config.toml
attn_scale = 0.177
bias = "all"
optimizer = "soap_variant"
lr = 0.00798
batch_tokens = 131072
Each number is 500 + 25 x the weight over the matrix's rms, rounded and kept within 0 to 999. Layers, rows and columns count from 0. Numbers have three digits each.

# q: layer 2 attention query, 192x192, rms 0.22, rows 0-96, columns 0-47
# k: layer 2 attention key, 64x192, rms 0.27, rows 0-31, columns 0-47
# v: layer 2 attention value, 64x192, rms 0.149, rows 0-31, columns 0-47
# o: layer 2 attention output (transposed), 192x192, rms 0.184, rows 0-95, columns 0-47
q0:491522486483496488492445565501466507533578514457514481464529547494480517553499517541506456471541465505482449543527509496473481486472524509445463
q32:561488464508495495465522552476492476524517490504461499472456497499500517495491500500474519506514503525461473503512472471492533514471476476483494
q64:472450466494502533473518521473468470498553445518511503489480529541519510522504489545507499519494497511470475503462473481469494498480514497475527
k0:490507547473501473498499505464538530462533569497507532501509500519502503513521496485513509472467548516491503540522502486507492497492508529489508
q1:510475518568473498511501459491546521495536482514508470535475434474509506485502531495521533532456451487471462520536474503471515492543497508482503
q33:529482531493539500512487481471497502482486501471490504498541523467475489504488480504513529527523530447467490540456498467485491487498516483445511
q65:528455510535491523477456451452484484558513540496516542500436517499495523563485468508536492490504478493474509514454508517476471492542525507510469
k1:522477499523501492481496546519558511474468516493503470511562482482479492462521504502515482559506446514492478506474524468514463476524488494485470
q2:547494480506567515523464502467509494430486494550474505469547510536471445518514509470519521539447505529475509522558506464470476507536457503465495
q34:529496490431479528469486510498472521498424486498513519452516535531497470517506496503549510548497509504493526487565497484510510497483502511511496
q66:546475452474494527466475496458535516528472519497495543510502485546464472553532518507541463511503457509455509519478528473495454464496463535474509
k2:512479512446542494516509533477463491468480522502504483507550493501489475562505507513474506482464505478513482545541520519501465477516495536474453
q3:501463528469494477551477500484486493515481520511559486510529540499459511532507532545535524475546482475493455539534497473511452472471492508475479
q35:472497552490507471514537484481517509501486505474485550502501484528481463502445471498495496533522479483474433494548562484503472518480485501499502
q67:482488526539507491511466524488499481456517501556538539500501465518492471501487492528506467485489466556471514491532531485488482486496522525520489
k3:517486468494507521479500523433472509512487516508502502478507492503472501556489492533489503501480458478473494554481554445492505484547498493462520
q4:538492577454511493520493520512518499474495481530502526449533487503489478519523542471505515473484524471492486547537526544477471537558465464539468
q36:529454521496483506497482522528522542470504551499481496453510462511497506538459497458451499490469457471487499479524489537505483526529485481504472
q68:516458542494473518454512512479514498525490518555469524451532490541483505520490473499496517482428467492495500558466556520478524539514495498501469
k4:512495476518517525522465522429465499460512516469470524535545515478486492524518502497490473524520497520535507493499519461530467441480507504433489
q5:531482507493516497508486476493460529479477519529441493488525486518484442480532525576482504516539474516466530524560556511517496482548487576440412
q37:496486491484491487466472544500465512503490518495461506519499500483508525514509499566485519474498509500506523513509526519516485492508515493474450
q69:538481522512493498511509479427453527526493492519470501543498509486486500482528532568494516491498516478496477492513544550483463474517535525471418
k5:475486480479498500480520508519553526510501513524516505478492516512530540517491495478536519490502507518501491523513495515507487485493470531505548
q6:488541524515519522505550448546439565520481489436480510584500485491519498440452493422533448488484541462535547442572408467534475514437502494560560
q38:484493480471505515535518492538486537536473453480504525499459501536487488476428501504508496529483553540536532482525459448500516527532486492497511
q70:512533464530449470489496490525460547511456422462466480543511523502500538469462472459452553476488539507566549467508453551564530567495507486470492
k6:452508525500500466497521452579459479525512528518500510565435515497563521424536493546491449482522589501530536490474472505485501530466518491513530
q7:534446483481510465476487505544448511512492542491497512492492575464474464481485455476488473522521518456538539482481479511489531542489489464520493
q39:514520481511486485510481504514467505501481479451503481540490503505482486520485515484501515498505496475501533523493507489467500537467494471533515
q71:548534502519526504505484488511476504496484467534507500509541534481485454495512485468527464490482575457513514516479504485503515502450488453506486
k7:449498526492466508496543458480504498490487500488513470511474509510549560448478495521494510501510480514537464484514469512518472512514532448481524
q8:532465543509479412502513484510456500515535560514517513472548505551493558437514450555492537498443509511489528538502465483517492445495510448492460
q40:420498523529522483486486489517485513486538502502469479517490505488579517463508491506516497484488507518454507504492483495509514486530456516483541
q72:507530545454529523537484494470492518504504516506491491471543486503520513419511514510548498474457535524492496525538473483514531487479484498502473
k8:512495439510472510523492544507465497519506487518527529514461495493510489571502481519489428516488508501482521562481485488486511497491541524505504
q9:482505504530521482471553468464396477610476490500560511554521569530561515448504476513462463494521567531506536444438478535559485453479565515487458
q41:504529509530528505538525469520431511532484463539501477520500483511539499477542508491524525501516444511513495484510535528510472460502505527482497
q73:500502498534482516535510486466379513509484514464501503513491542447521527453481453500458474506462524503517549438523483521500510516482532495498437
k9:464536495503486467491530446525525525543477513483538497612452502502513517413457491508559476496547589496539529451500447471542592528475494430518537
q10:518455458487487476485498542518489511506443502505495543506532504517506510461473527512482485511504582522526537519486463551511475537474497471486450
q42:504552467481556485502493475516531531485494474522509567550516506508512492455482523523543514487487509515508500551495531528499485505515480539512509
q74:506543500459549523523491519526479541470529508494480518494548495457490498468492493477503495503481591479471517503505466578510494491507451549485509
k10:504531486455523438472544476497461523514490481482486503579477499538499512472549511506493513483484546494521508471536455477521552480464512538530494
q11:479525545528482513503479535477506480415531506516514478545528482498495553442483525470543483490526466495450516489459464430481506472489505497527577
q43:515520498491471536535527498468514501473538456427501473472498484481497482505485502493533508535500488469487475528489530511535514510500502498513491
q75:526510517528482454551438511511524458465474548498499510482489454518498533493430475510530443547456505524461548509432466453463538485517523482510494
k11:501480530513466515472481531491508495481537503514517505496510496475493479488496483484483499497503467517473497574523483469470522508503531468497504
q12:521518508473576496528581455525419527546465474536524550498467517513527458415519517566489441427516553501503483476519470550459539501477484496462526
q44:475515474438503483455534519517476527563462480507490526534460499487553504449451505536485463486529561510542552483512437488496493459513506507490508
q76:533546437471534511528536529521482505491448494517491482566497526469566511505502522522528490480527537483535494429542474544463507479507494501500500
k12:468506466503461477560495473507423483538491447472519480503479517537541505398508514543481514493476545521503508488530467524518531552489493505515503
q13:498458521508527565505506519477483484499542506543554480451477503505465445516504503499558486550495489530464504527486508497434511465538484513499529
q45:532506526497443541476482523475506535498497494486508477472494509520468512529469473498514502523474462512509527500469473454514465533489557503502528
q77:514463467536455488512507573472520486511548530488544486497485479529467488494536524498516464537478455538508527529416450506467498466491523473485522
k13:493473534513496535483507512498571499513535519532502530416499509480540531562492474505465506478526508499508495514502566472472461521501548473486494
q14:531543491510485501487464494480479471536505547501521508521538543491489538517481496534457500502485468494420458552437553477490518473489569539493486
q46:484519555549482459528500532470501505492531528492535461504571519499485488552502464497489507507512528522489468550441517461537527526515537492512505
q78:475505483578478519527472494434502496492484510476493517564561471513470495551506489510510490476477450548451507545480511408468484479521538503500488
k14:539474510459514536493485571478456504468501507486476544459535515530458503540446526527534478503487475520489524543490547437534462438470494544512520
q15:526495478479531519471499518468492487502486522473457576522504468524466493525495459489477481453517479528478501524500520498475467500414504522508540
q47:527519509512529501513479462512462520482487506470519502527530485513499511501507492499506506483505510500498517513535469521498505497509496520514504
q79:540507467482526493499464454472456495497490505481486520519508484541443493498489516515487505493496493534494505533514514552476462444495474528484444
k15:484498489470525501511514557514527515524491511529470512476512522494536506528537510498458514490459507495459501527513522529498508509508504568482494
q16:475513492468544461512422541475478466506525468517559499448463537533581447466513545530483511450547522476490425518537535494486491512429492471455531
q48:496497462506512477508476460498464501521480482499523537516478507510508502491544490516500506483517546485534425506548501570503505538519479448522500
q80:465475473495587480534484435508504547542455490557582458471481557552531471461515495513536494511509515485537425567536515542467459503509523492488512
k16:506527467467525547542526524516462464506446491464482481531516492482506474458531520511444533510502514490505484433549533506498465475502478516477477
q17:509490500545437533514460555515518493522568477518472518536490545498518488543442501494518489526506532484490508533434509421479529503510550498525448
q49:482471514514498529526495533504550503510518508476509478470493481482478483524476504473541469509514528495456506497467511456501522468480540521538533
q81:495484486560460492556455535536568480537527469493507524477477474517535530482445469501522475502492491484471482490466501408454557480503572509535450
k17:489507540548437497470505495486540482496532526514518453444464499477504518508500467488539496505494483505472498521469493452510526523498488437469536
q18:494445522478521517499502439507457438468477510492535477530542477501498517532579492499450476513477561558474491486525465513507473504437494514490547
q50:487507482463479509541515482480473482496470519517497465536480503488433494498542473514495534510473517492550486498540521526517486490506522499495486
q82:510473481482491524532538495502478465470486477485484433548513481492489504522512494465440524533485573522454518474556553480488498499491508513470513
k18:510557470469512475507514514511491506490481507498510555514516516525505478519493518515484492489525516489509490519529502528517494484535489512508488
q19:438505490479500526489494524474579481507490520526502474461504485518489530569480520488518481473537464467500490512464499386497460491509467500505494
q51:533473488520501525491465490531492540509531525466549516423516465491510523596499504485486490454477450480496532509473471470478486492506486489460464
q83:515478516502471514464500505513531499498574535516510502451434511485535528545536471496510455491504404537482572572504533425523473507535501505494483
k19:529470538566508543486526490457548485477509496519495483488503501493459484540474503480538536511497433485466464551467552486444500453540510489508524
q20:476518534511508522506536479493475496529449489546529497538483516430544513526534506510536508531539540480505478440484520535498511541481535466508489
q52:471530499466507491534535448487485532504496503473490481490503506468532507471501494477489455515487502468473485470476469505498504497518494498523493
q84:485545472541482484472510467529494480503481488504479498544503509461511545512512488503506452518497514458507488429491475541563519511470481460501546
k20:483475500523482483524529488485498497528478480463506492543470492489531512422474466522451490456537542529523513498507495466497529515478514460495483
q21:507513472474556522494489503511467505476499502541518498536527493501496517467528554491514515533451495477488504487439488503506494457505536473482429
q53:567503437505498492459495520492495515496478509483502531540516526509489511483527507532506463453468487466483528586492495497483478443501536466473490
q85:514538455484534506482480559500482504526508497496497505525524546519515470503516530498497475491494479481493504535511507505469479470529497452498517
k21:492473526519504472480516446488515500477518510518493490494472486468487526483490510522540526506499534500496528459481517513526465530497487513502504
q22:460520469488515544471514496513535515506468502532533469477454527491552490483478471516536505558506532530472575447496520468509520476550520481454516
q54:490489480494486519486515508499518499538493505520497483485484504475529487513464520484474504565504458522489527466533516490498495539511512486481510
q86:536515523539548520476457522526464538540472530577492491539480508474542504517474497517516531499484490522510520468547537529518485476499552444474511
k22:485480487510469486493526473496502474514502479488487490461469486478491511487526480520510478480529487499525493478466481520488463503498484514523477
q23:494517513472523527506462467515472500481497486497522491496488507478575501483501532539493498492504483487438497501468509523526497522500481499516509
q55:505487544508515488542487496490523537442517569505493520478490519505505508474484513521480529506452444471471451508479503515526505525511497497499534
q87:544504531485528551543496478505515496471477516496548511516471499507552476507481480511504473494493466475490491493524506485487491550471519518509496
k23:482504497505474462479508496519498513500532492455490496508525495526450495521516523487510525487515541523532485493486528506515488521479467487501515
q24:465444541519486533480516500470534479525448486497496436452481530517539529486492478492524477559518511495506488446550511477524521495468524501489561
q56:510470510524497519471509512488546498543436514546470459454506509505485484455544496503477483488517486507536551463495512461513470463533532474457472
q88:517511465562529579496510534451481503524450530527478502438499504527485487508470506477492495458499546505541482409509515455507501511531548486483459
k24:487508520500481497533547480541534516536491482535521488465447500480519495515496467510502521500520463485505502456531503469501500499491486435506513
q25:478494471483556474532461461555486500524458485502495548563513540553478527556566506553486512473505513511496516505504500590548513506497500533522449
q57:487496483499536509503508510521500502528465495523470488535488510500512530529524518517509536469487537499536504477522480515497537529508480482501434
q89:478482491443555518494482494492520484518509523529514500470527499512474498547519514507481506485528482497508481511535521496544518490505469510523450
k25:549542482483491488522503540487444491462456464469473502559550509525464474500488501488475487476471512490487499531525495537508493465514489560477523
q26:509485507400524556532505452485472504502451495445470507492453471493469474525538500502509503518528559493503417464560523527528494543475463509531539
q58:491526475456519505595528438543463505500482487486488502517498518526468487472490543493446509528514454472505475484523478536504511505524486524526541
q90:520477494469534509531498427482496529476465547485517528528522470520451429446493569448490542503577495489483441573546536535529477493532429517524516
k26:517508447465542508484472523511450455457436486495510502558547493500467463499513491509465495516447463484488494510504493502454480481487501494490472
q27:537501509552471499481465514522559517490572499501497482420515482466477551516483500501491537538486432521505522537491499507498542487575501562472465
q59:525479485518452462501510557496537513456548498504501534491541496503507522573458478495499482497472428501452494490482528474500476518500511506486532
q91:522423486483475503490483517508527529475509566458516510450463512490519569534466445512506462483473393513454506533485516505485497521542533494497534
k27:479498563543469506499474495495575504549542498510477466474506508542475488503504507483556519484522468510489524470433509471501521515498519502521513
q28:495470485464483517532482529527498481529488501522477484497495552492480502545503493493479489462516519495508484477496506576488517535555516481476488
q60:481450509484506463510510460516509567545493506483507498545483508478513509485511493547507479495534501498508512480500469552502467505502470494511531
q92:486481489479522495509537475502489500537464470507489473536464544496553499437514498502484543497516513477523523471512547576508457516531486520487544
k28:534482458466512503518478469509534505487507525490518520448493470493514484530524505485467504498486474494488485524505477566462553502501502495481446
q29:555556464517492521475496463518508602482435474482470496537533510482489459509487462474454543504472508503493508569551544565505475557514495571462469
q61:479516494501479468538519547518481493528476441480500484518472496452524462480461478499447522524491496464521497478457521505531504521490530489554521
q93:493575483491481503511510555500477514490487479466450491547536512467495468475462487511428520463477525491461513521490528519522544540495511479519519
k29:516514503463526510506513475524508514472497495491515539482513461509507540510501511496493495492505511502470537488531471562457495477489486518500518
q30:529516532458487562529491537469517553464556458511473479508514463453457506474497520463491503520501492523536476562489512554516538490582499483483505
q62:475512514499503494495506523483485506493511535487501516506513479505514520471511515500491505485511488520468484525480490484511492470477470520507522
q94:478520479477552523469464550479457481445471503498527501531565498473458474545516539487500507499494531539459460573504409466509473503560466539535503
k30:552477467485514532525476588478484490460488509511507494416535491538433480552496478499488487535475457486515477543540574478482488445518480537483464
q31:467562481476481450511499484514489518617458447595510465469491543498558500460535462545534487491522573545489517439496432514504527535497523529552479
q63:462539514510474466508534495492452480537498491546502515520472503504539451482515480477479521517499534509510508504492470492494542523484529505525521
q95:477560480497483435517545515540499503568487487554478496562491508533566492382457467520491541476533581487505559371499433458486557545492527461523509
k31:471512504574482460518551412510499501517499479465534466566427510444589569368480476498525454475528520506560525492470470493497541576449511392510538
v0:495494492475486490482505487531508481516473500480520518486497495481505527521500536571460499451527492493497482486541473525525471480535449513475446
o0:514498555472487519495524485487514506442514533520468479482537475490482496522460515493522496530526496459452482476516506458483508477497461518530528
o32:521518536477490508509482489468520485493504462474509488520509504505511512480514517465504496491486509467486466523518484488512477541479499516516518
o64:501507607510517470492453517497557527454556495483517489534528509508499495508451512434494499499508522477485497525515470393532572523457429505511530
v1:574462533474525519479487499493487491492476435487499523502536548467494541502458520575516542508550509488489450518480491486491505554493518462484542
o1:470503454527491463508522528508538475560506521522500479443486495522527524534555516532482436476546528558501543455504511474529558428524524464481485
o33:472495496516501499487498495505491508503535505504502483526493480487500488504475512498459500503486505529456503497516471505503524484533516515516486
o65:490477569538498499534495562449523516513563514525460494450455518472534512455578556463411479460545455553511524428464508466468521518492559433499485
v2:477487539471475510500540498475479489523523515503445553491501536500503498485512519452497503474447500496521486491518508493462480467501499508524508
o2:471537415507477483475531521504510492485459474509507497519458474502488528487515504520535519510541517493534503488477513555500468467508510489479485
o34:489519484496488478527515482522470496512494490492509472530499519516507470499485481498497492527488497524501499507502484509501533514534506518494503
o66:507519451515543452535505419553526508444475475446540509607502460521519471493508449498504479522502498492437460580447515532454521499474464479495520
v3:566504464451557543476545434481506527504488534496472496483521495481554464508634475516459539447471519476470491488540511500510489483473441521473455
o3:494551495550489504512504519521546504479498445477487507490493473497482556504498524479493488535498500488506473454493500477504488444506452516520477
o35:483483513518483485485462533504465497513503492504502506498466508467520521509513499495520498510495492508506544472487518543488503487530524479518503
o67:463517521466431508493477585499502472496566447510433531442520498504421488547375536462506534526518529471538548459485521472551530557513494550524510
v4:500486517504487547499492512498521454515536503522523494522465552497454515472477521513592467510477526555506448525519484474472516547519495467478496
o4:517500490534480486488515477518478516542515511500498475491522480501528494473474493485459515508501448442541523551496525504500483504511524505499485
o36:513509502499459448514506535494500509519489481477480486500514504505500493518504469481464496527487481485524492508508500503544521499506522505500502
o68:492483518604415413538446501542443481471431539463510529555516480466464437518466358510427508519497456445514509517466570558456465582489559462502492
v5:526508504480482512483499492492498545517505511534483540533498541472530492481468520475542493472503507497532501498487463536504528503530503503488480
o5:425496496490498492492493523509482492573522542486503475517442499551517537495585500532490461493526562484527469479483511445534456486390501483506486
o37:481492470518476476543492484510518485482502476493526471483521500498492467528481477485484522505478448501503485486441538499484466518493496502514546
o69:544506505559508519461530485488480505518516534540519463484456496576502474549479467534527511538467470498477474566502457488529500515438473450508519
v6:500493508503486501477517536511510510526473501506516474519495536495478490513439552478546525477495490518570524501477468469467481469534450482463523
o6:480481541479464499556439477517508480484513525484509513483535489531493527517508458486515512516491451469474440513489526497518486507478498529526515
o38:493505498532525492462484492486499494473493525492490525506525504496499526480517474498493484514539516506495507491460505530483476487469523469498466
o70:488473432513579520466511517476538468437505511497491519504521481544503520509566445488490484515462513486445465554502481509505473479465461504492441
v7:513486504483472482504486490546493519510499497502539481509500518512484486462493532448516480415476492454511461516494520552483489444474465513473497
o7:473497471486519541519541449492543510497434478490533467503474499534541473513489459508507496554512480517534499455489465462476504520563473449497569
o39:476509553515499481501482509501495496489487503495531524527477506479497492532498500511523514535544526515494487528528504510491482549477489508547512
o71:476513502536502511514500505497461504490500498543540520451483507539442424478498473518494511569515511547455507474484441499498446546492496528503513
v8:539509490566514497447533532466483481479538496557552512493528482471517553474513490512477505490445489466504474509502540477498452500485472500506515
o8:507505493484462458516514530515472471474494510504511535508473510543518535497515512559480509492517502508479474503498513502505481521499519436467454
o40:497507499514491474532519487520509499505499518520491491476520505502522524474567515515479515494503501529473501483485516525493528481502535487505483
o72:406522508516478460554544483556529490519488582466489510524563548491481505507472521545452511500550551558413485442472534491489570509470542437486511
v9:466493498517501515463519513484460541495496509507491499529479498525495566517479491531467514504458516498563492485507486537485522523475477502552537
o9:474540487464521514515532478514523485520516496491504517486475489532522477466556499486508519488519483471521490534542473492497477524478508478497434
o41:459530478494525493519503509509524483499497502467521487535521523504517509490482527479510507510531508475460500507485503504483482500507497511518517
o73:494507464473526452501511486511543473512461507467477533485515529492524494469536517491519479520506510491512550489514476554514490484510505553508483
v10:523484508507482503495483497510493542512519520498511510499522494508518399495481463598459530506467508494534475477475484470525503494508479516505540
o10:499490509503496519449508513467493469444461530555453492535494492482517502487546495466540511485497512503509545480488474535479515513473531436493506
o42:507529478532523543496501547484513497482484447513479494491476484523492528478519555473523509523489498503520509484512527510501467491497482488485480
o74:479523493551516532461525517476535452494531438501467479464472525520498502461559477439511499550476497565476553509507502492484457489493488468499453
v11:509458502491513491472507543477497536475489506497443516497504541510509456481534494490507514477493494456512489516527500511473538499466541496492506
o11:517492465502481449511482454511481435482461544496486540473530467533424496501496489525485468485488490528434510496489528532476485476491478500518487
o43:530500506505498493476491473541496552517446517505547498502516500525494489516499474501528475561501508524526510492510512510506442508492504542503504
o75:529533466472506543489566505497488512504454479552484467479507543565498476526491519520530488532452534488539500478549482494506476506572486547462497
v12:478521503507486489503547530504524551488513536525466535482550519496433448491484527468465473494475491509526465513474520507536504495516529501477511
o12:515519523484508517521491502457443525535505503512509501536522521508558483481508486506525510532532562479548493488513502485499499520462495509504523
o44:486525511517515521504510452500488540527461498496522484525499516491496490535493509512530470518492545496493527498526489504510488520518515520517540
o76:481488519466518516467495510501478497538500485506505453527477532530576461530518485518526533504504517490501490479530535486511480488486486518473516
v13:514491532475475513519449517483472455514485476497529511493478552513474523545457508531484476492493514478465549524539526503498486518516496521473549
o13:480468534497521494495452524496583521453516500531478443487510454463512555515471509453488527478482420468516483457515483471469497498526457522486516
o45:493520497527489489502515528505503493507511479516480505487500473515499497503532509504482490515498464518500515506501479497506512478481497476485476
o77:486503470474545533495525552500513523486484498553481400495502487441552451497498516500485522497496442520467527470475513520461508399541507516487503
v14:461503465463540511471548511487531495549512508522477508502480426493526463495455546482555504452490503529496489477467494477500511511526551513515521
o14:513506517528502485528496493536508503485503473499497499511514495491523527497486514523503517522527472464485494493515512528464508439527434502500471
o46:487478513523502513467477505488504481494507493478498495520481481497507520497495517516518499491491483471451532512488498510467430477477483480501503
o78:504469509437524520489457502502445504501467498491536558545407548518500481470486478561551501485506499474526491497525456519447439535515470442455538
v15:469510520492532497526538508456530481475504510535509483514519447481524536488464447517526500504531504485475484512487483478465498476522500505476499
o15:526487489551511506494495488523478477500483482515510512539536502519503553496515534500474465491483464522464499525518456540471482467480494462536507
o47:512498498478500503514456507504478461489530524472514521540501495504520534487505534513516502476499495513495517520533488537470531523495522507526506
o79:470499525471532463466508502540522524505506502498459493461476522508500454496489463500480498501490515535535513496505503488534543532462529535518494
v16:458495498490521457502500474525507540467525542509537522526545534459532484506479511495500494501538489525498434448435457518479488564505530485501527
o16:502500506501514504503477530468502463484488486518514516471499486481494548487494493480492526512477476486501512521497502525504518491526511519513475
o48:506514528519490509483503495490465492538523463516475481487465511519520517487540476466498503501477508493507536519499460492534522478463511494516474
o80:491456483519513525441407505443439469501503477516474448526450490551469452510485495514491507476420516514521530559504475491517538480459468566514513
v17:480468524516482477449567558525517473541540544496422514509486500510523486499407489514536475538509534510503530522452513468531478502452521453552552
o17:474535475491524512502494525491475496478492449511530505504445505500517515465534571509545513540515537512506481484515498499496504526506495516475473
o49:521508545463519536538473512495477486487479496506527531472481530501504497457526522490520515501509503514538489473521497538474505544529504489534503
o81:525470520449544519515450480494488505467465501556577512423493500440466495478492557498524498467545457436524496476512478534478497559561506488504501
v18:516499452477552546501557504506497514520512528493512504472496485500488525504535500519480471471441495504519497496468538491489470531566457508526452
o18:521523524481492471502455563467468479478492481498489543459521488531449474472451511481528495461523514482488472526543495484544496509456510488478535
o50:482517518516487461501497506506515505489526518486475515516524486502482483492469515482468485508530509492509514515504492477506519526465502489489466
o82:444521555539473515487468548507467524524496469479499485484494518466516441512420522493494503551586543543525541502552493416519537502479531492502503
v19:506568500540460509468447502522485449530504466450482532523504451527496494505463464506502469467518491504529511496459543505532502499540472479476470
o19:499463511505495568511494519471514549507504549478504478466476522497457492464441534482491524467531501525518504496560513464504515528465544537502564
o51:531506505489544550495498491531499531507441486512511479470505514498494512494506504484549512504496520496521518488511499526494435475478525508520520
o83:524494481527517502487537450510528527466501486481498490515494488462481516499525544537529510483527495514465505532496521522483492438523521474494506
v20:560493539537506479499537501493529478517496516533517498511544529493465511497473493535491524529466474488504498486489474500552497545540492479505503
o20:497516510458473504506486507481502476469504500503509503475525515532490528546514531459544462496526489514516491498504515485497491535445511465510540
o52:468471498511502479519506533476485497492481503490483497525506485484517492504537480493474502514486505472491476507498535498502480500486473474506517
o84:458515582474476506498499489497490527521517472477496532573500502471502462529481458489456488515512547531444493509510548489511436559448521517507489
v21:451502534482464525532486517508474513477526481499474498496488455505524450536462466505512532535557533527487493517442521477481532491466482483517473
o21:500530487484504519487513510484492484509489471512496482473482509541487484475482494476503506500509478489541494459480496502499481544463521471510558
o53:503509432500521490475503522519532506536476506494513497486500523504492511495535528504512493479488526480541529464548485525506526488522483503477510
o85:556473475508530520457483533530545507516491506556536489410463516485500521497506484496505462503507460462546531439501448547503469446528515477465485
v22:526528490506554513493466510461505551503501490514471485494515450486510486509530535488486455522513471501534494484468523502473481500490495500466405
o22:460495438477483458485500495472487470547563518492480492514488485489527497458483515520443506437476520527466512526465488456495486487471489495472482
o54:501497515491485492496517516508494485503508511476498549517507518475487502515477490512497503511508532506501491450529484509531505519495485482523494
o86:425451491483544499487529507467501485515505521531473541510465526548451530499512471498535512427492594488462529492555468495513485526526530485455499
v23:493486491488483524452522479486457492554480488524483441497472460511524513537492458489512538519496490474554523520531505472529509459494468480491503
o23:536498560531542481488485547451491482463542546469480538533584498504485467519482496503510484498524518489503543493462534507485490496471511486544492
o55:525468490507539513509489480505518513487506565498508547469497488520458498520512481514484504513495497514465538515484497507484494491509526510529503
o87:482478500458550557511469505493534506463489550514558556472513500480466470529514537535505483502534510539488500457499509497467475499483489487514529
v24:486483485511450526488506518430508440525449514519494532495475482474539480504479508489504519474534493501554534524453511508492503515475478479546455
o24:493512522498490490505475524514494535536508541461526467516515516536496487529485511494455525467467509512508489516557497479519493489483473550461507
o56:510482503502521488466509489517504523502523551523505530468500504523501504490511498551522470476496517526544526486540486501518492455491514489474517
o88:530529495489487454496512472522510541498596520472518512495459498536512473476518504513578471544490483523520521515568489491521512493529473491528501
v25:471476510530465496489519491496507473494530488497479520515467527443503559502511461473500533531490527537496512507538477517522503485536489486467461
o25:508540468471457520542473513448539477492469447474470527516547476498460518496495497441479473488480490514530478479450483492509466508475481472508519
o57:522531540511488495516495500520478523494503529506515499478534500520495525503477502507489465477478478470501497504499491493520538538507527518501496
o89:544515515484457527479535515503566500408546524483530536436522467577509490569475442537550483467497450485589535483502539477476461578462479450511564
v26:480434504527504467533541495507494443510463495475478438497478511568524442484505485479506508464489504499533558498543452539456480482514510510528552
o26:519484502495498466522495488492503492477466481506491510451501499456471495505514516478453505535434529489480445510489517478539561529570482496538507
o58:501517467473504510485515496496527529490537505478519469535532523491551528509549536491490494518487507507513506515544519508519525483501448492505499
o90:514536525480514518524478426512544502431605533473540513490504486501542503526554504475459468524480477514456473543462493549476515538506441483545487
v27:485490487474505510503504495538514513499497495538517488499477504502480471544489475487461527518496455495498555495520506474441521521474461470540523
o27:476519529450489566475509524430482484468505508498475496490541504490548486470516494487563498525519550449482489501453489449535529445494498517520515
o59:488504535482491475516487529501494484484518505469489497494510516498517555499485493499465515462471479468514470482505488544516500523491497497532513
o91:501477499516467466517466530499475537514528577503507521473578547481484592479574508516484467448527539490514471481449495530499501502466527491473505
v28:532518486509518495437486526515475509482443494477464505503489541457500385487518495504480553500462512516456531507479528515520475532501452511464493
o28:463503483503477519545536503498494504519533477516505439496469502523536519500495504485511485497507491459504500508502538447518527461475513471478503
o60:506481489467460488502498473496503460512531503486532511498506504506551557486511495504524487485530508485515466502500500520530510497509499488508484
o92:449478530442445511471460500489491517529554544522558508452534520546565528514514508496519463544511541469561530455546461454497449493544503493456517
v29:481525515516474496511480518474482516482542497498442456490479477514520552493513533502478508458533503498491487495489496547518497580488449485531553
o29:492474500494530541482473448488515461500454521536520498488480489507471485499483486530533493522482506516448495494530462463495492491525451535512506
o61:506492465504516534472481490510499516520457500508491521506479503487477494509527477480525498541501523502534533460512493510490480487487495526497486
o93:482445523506546494438451476552536465562454533496520560495477494459510533531492500574499472493533487522464549509514515532449459486499535503484475
v30:539495525489478486509480480508471513445514480471540493486506509492496535517612468521446493440494514467497485489504522517511505493515491492460535
o30:468511511500532525497470478531512485520501508518499510499500458466488483496469527487553528531483523530459525476490515500453461481523494555534515
o62:497542493540499556496515493493506503520431469528484486500518520502490505466474537467504506548496504539521496432490495518483473522511513480523518
o94:483562461548493471547590515521557555526452507530533480564601493537525499523453478473498520539480459535472501454445511506508580510484504480522563
v31:574490449505495488508524471521497575508500477514477469477543479510482511500574540464498494450487503505523558496526498526559483523492559546481481
o31:487525456494500503537492466493500478520467476487529479516474486472517507467557506489476557536502481439514443536478516534511506499484459493486467
o63:504489498526516538495505520507501464495488515501500497504506502511490488491497487523500514493497489495469506485498515505462484459493484506497515
o95:429555490503469550496527498475452461469526459484465510542467528473503443460447518545510490545509512522392451500468494466463512483528492537498511
q96:495491469503485500503482537496488497507528497508512507539487479521491515516513507517524472517488496519487497524534488494501504505496505526502537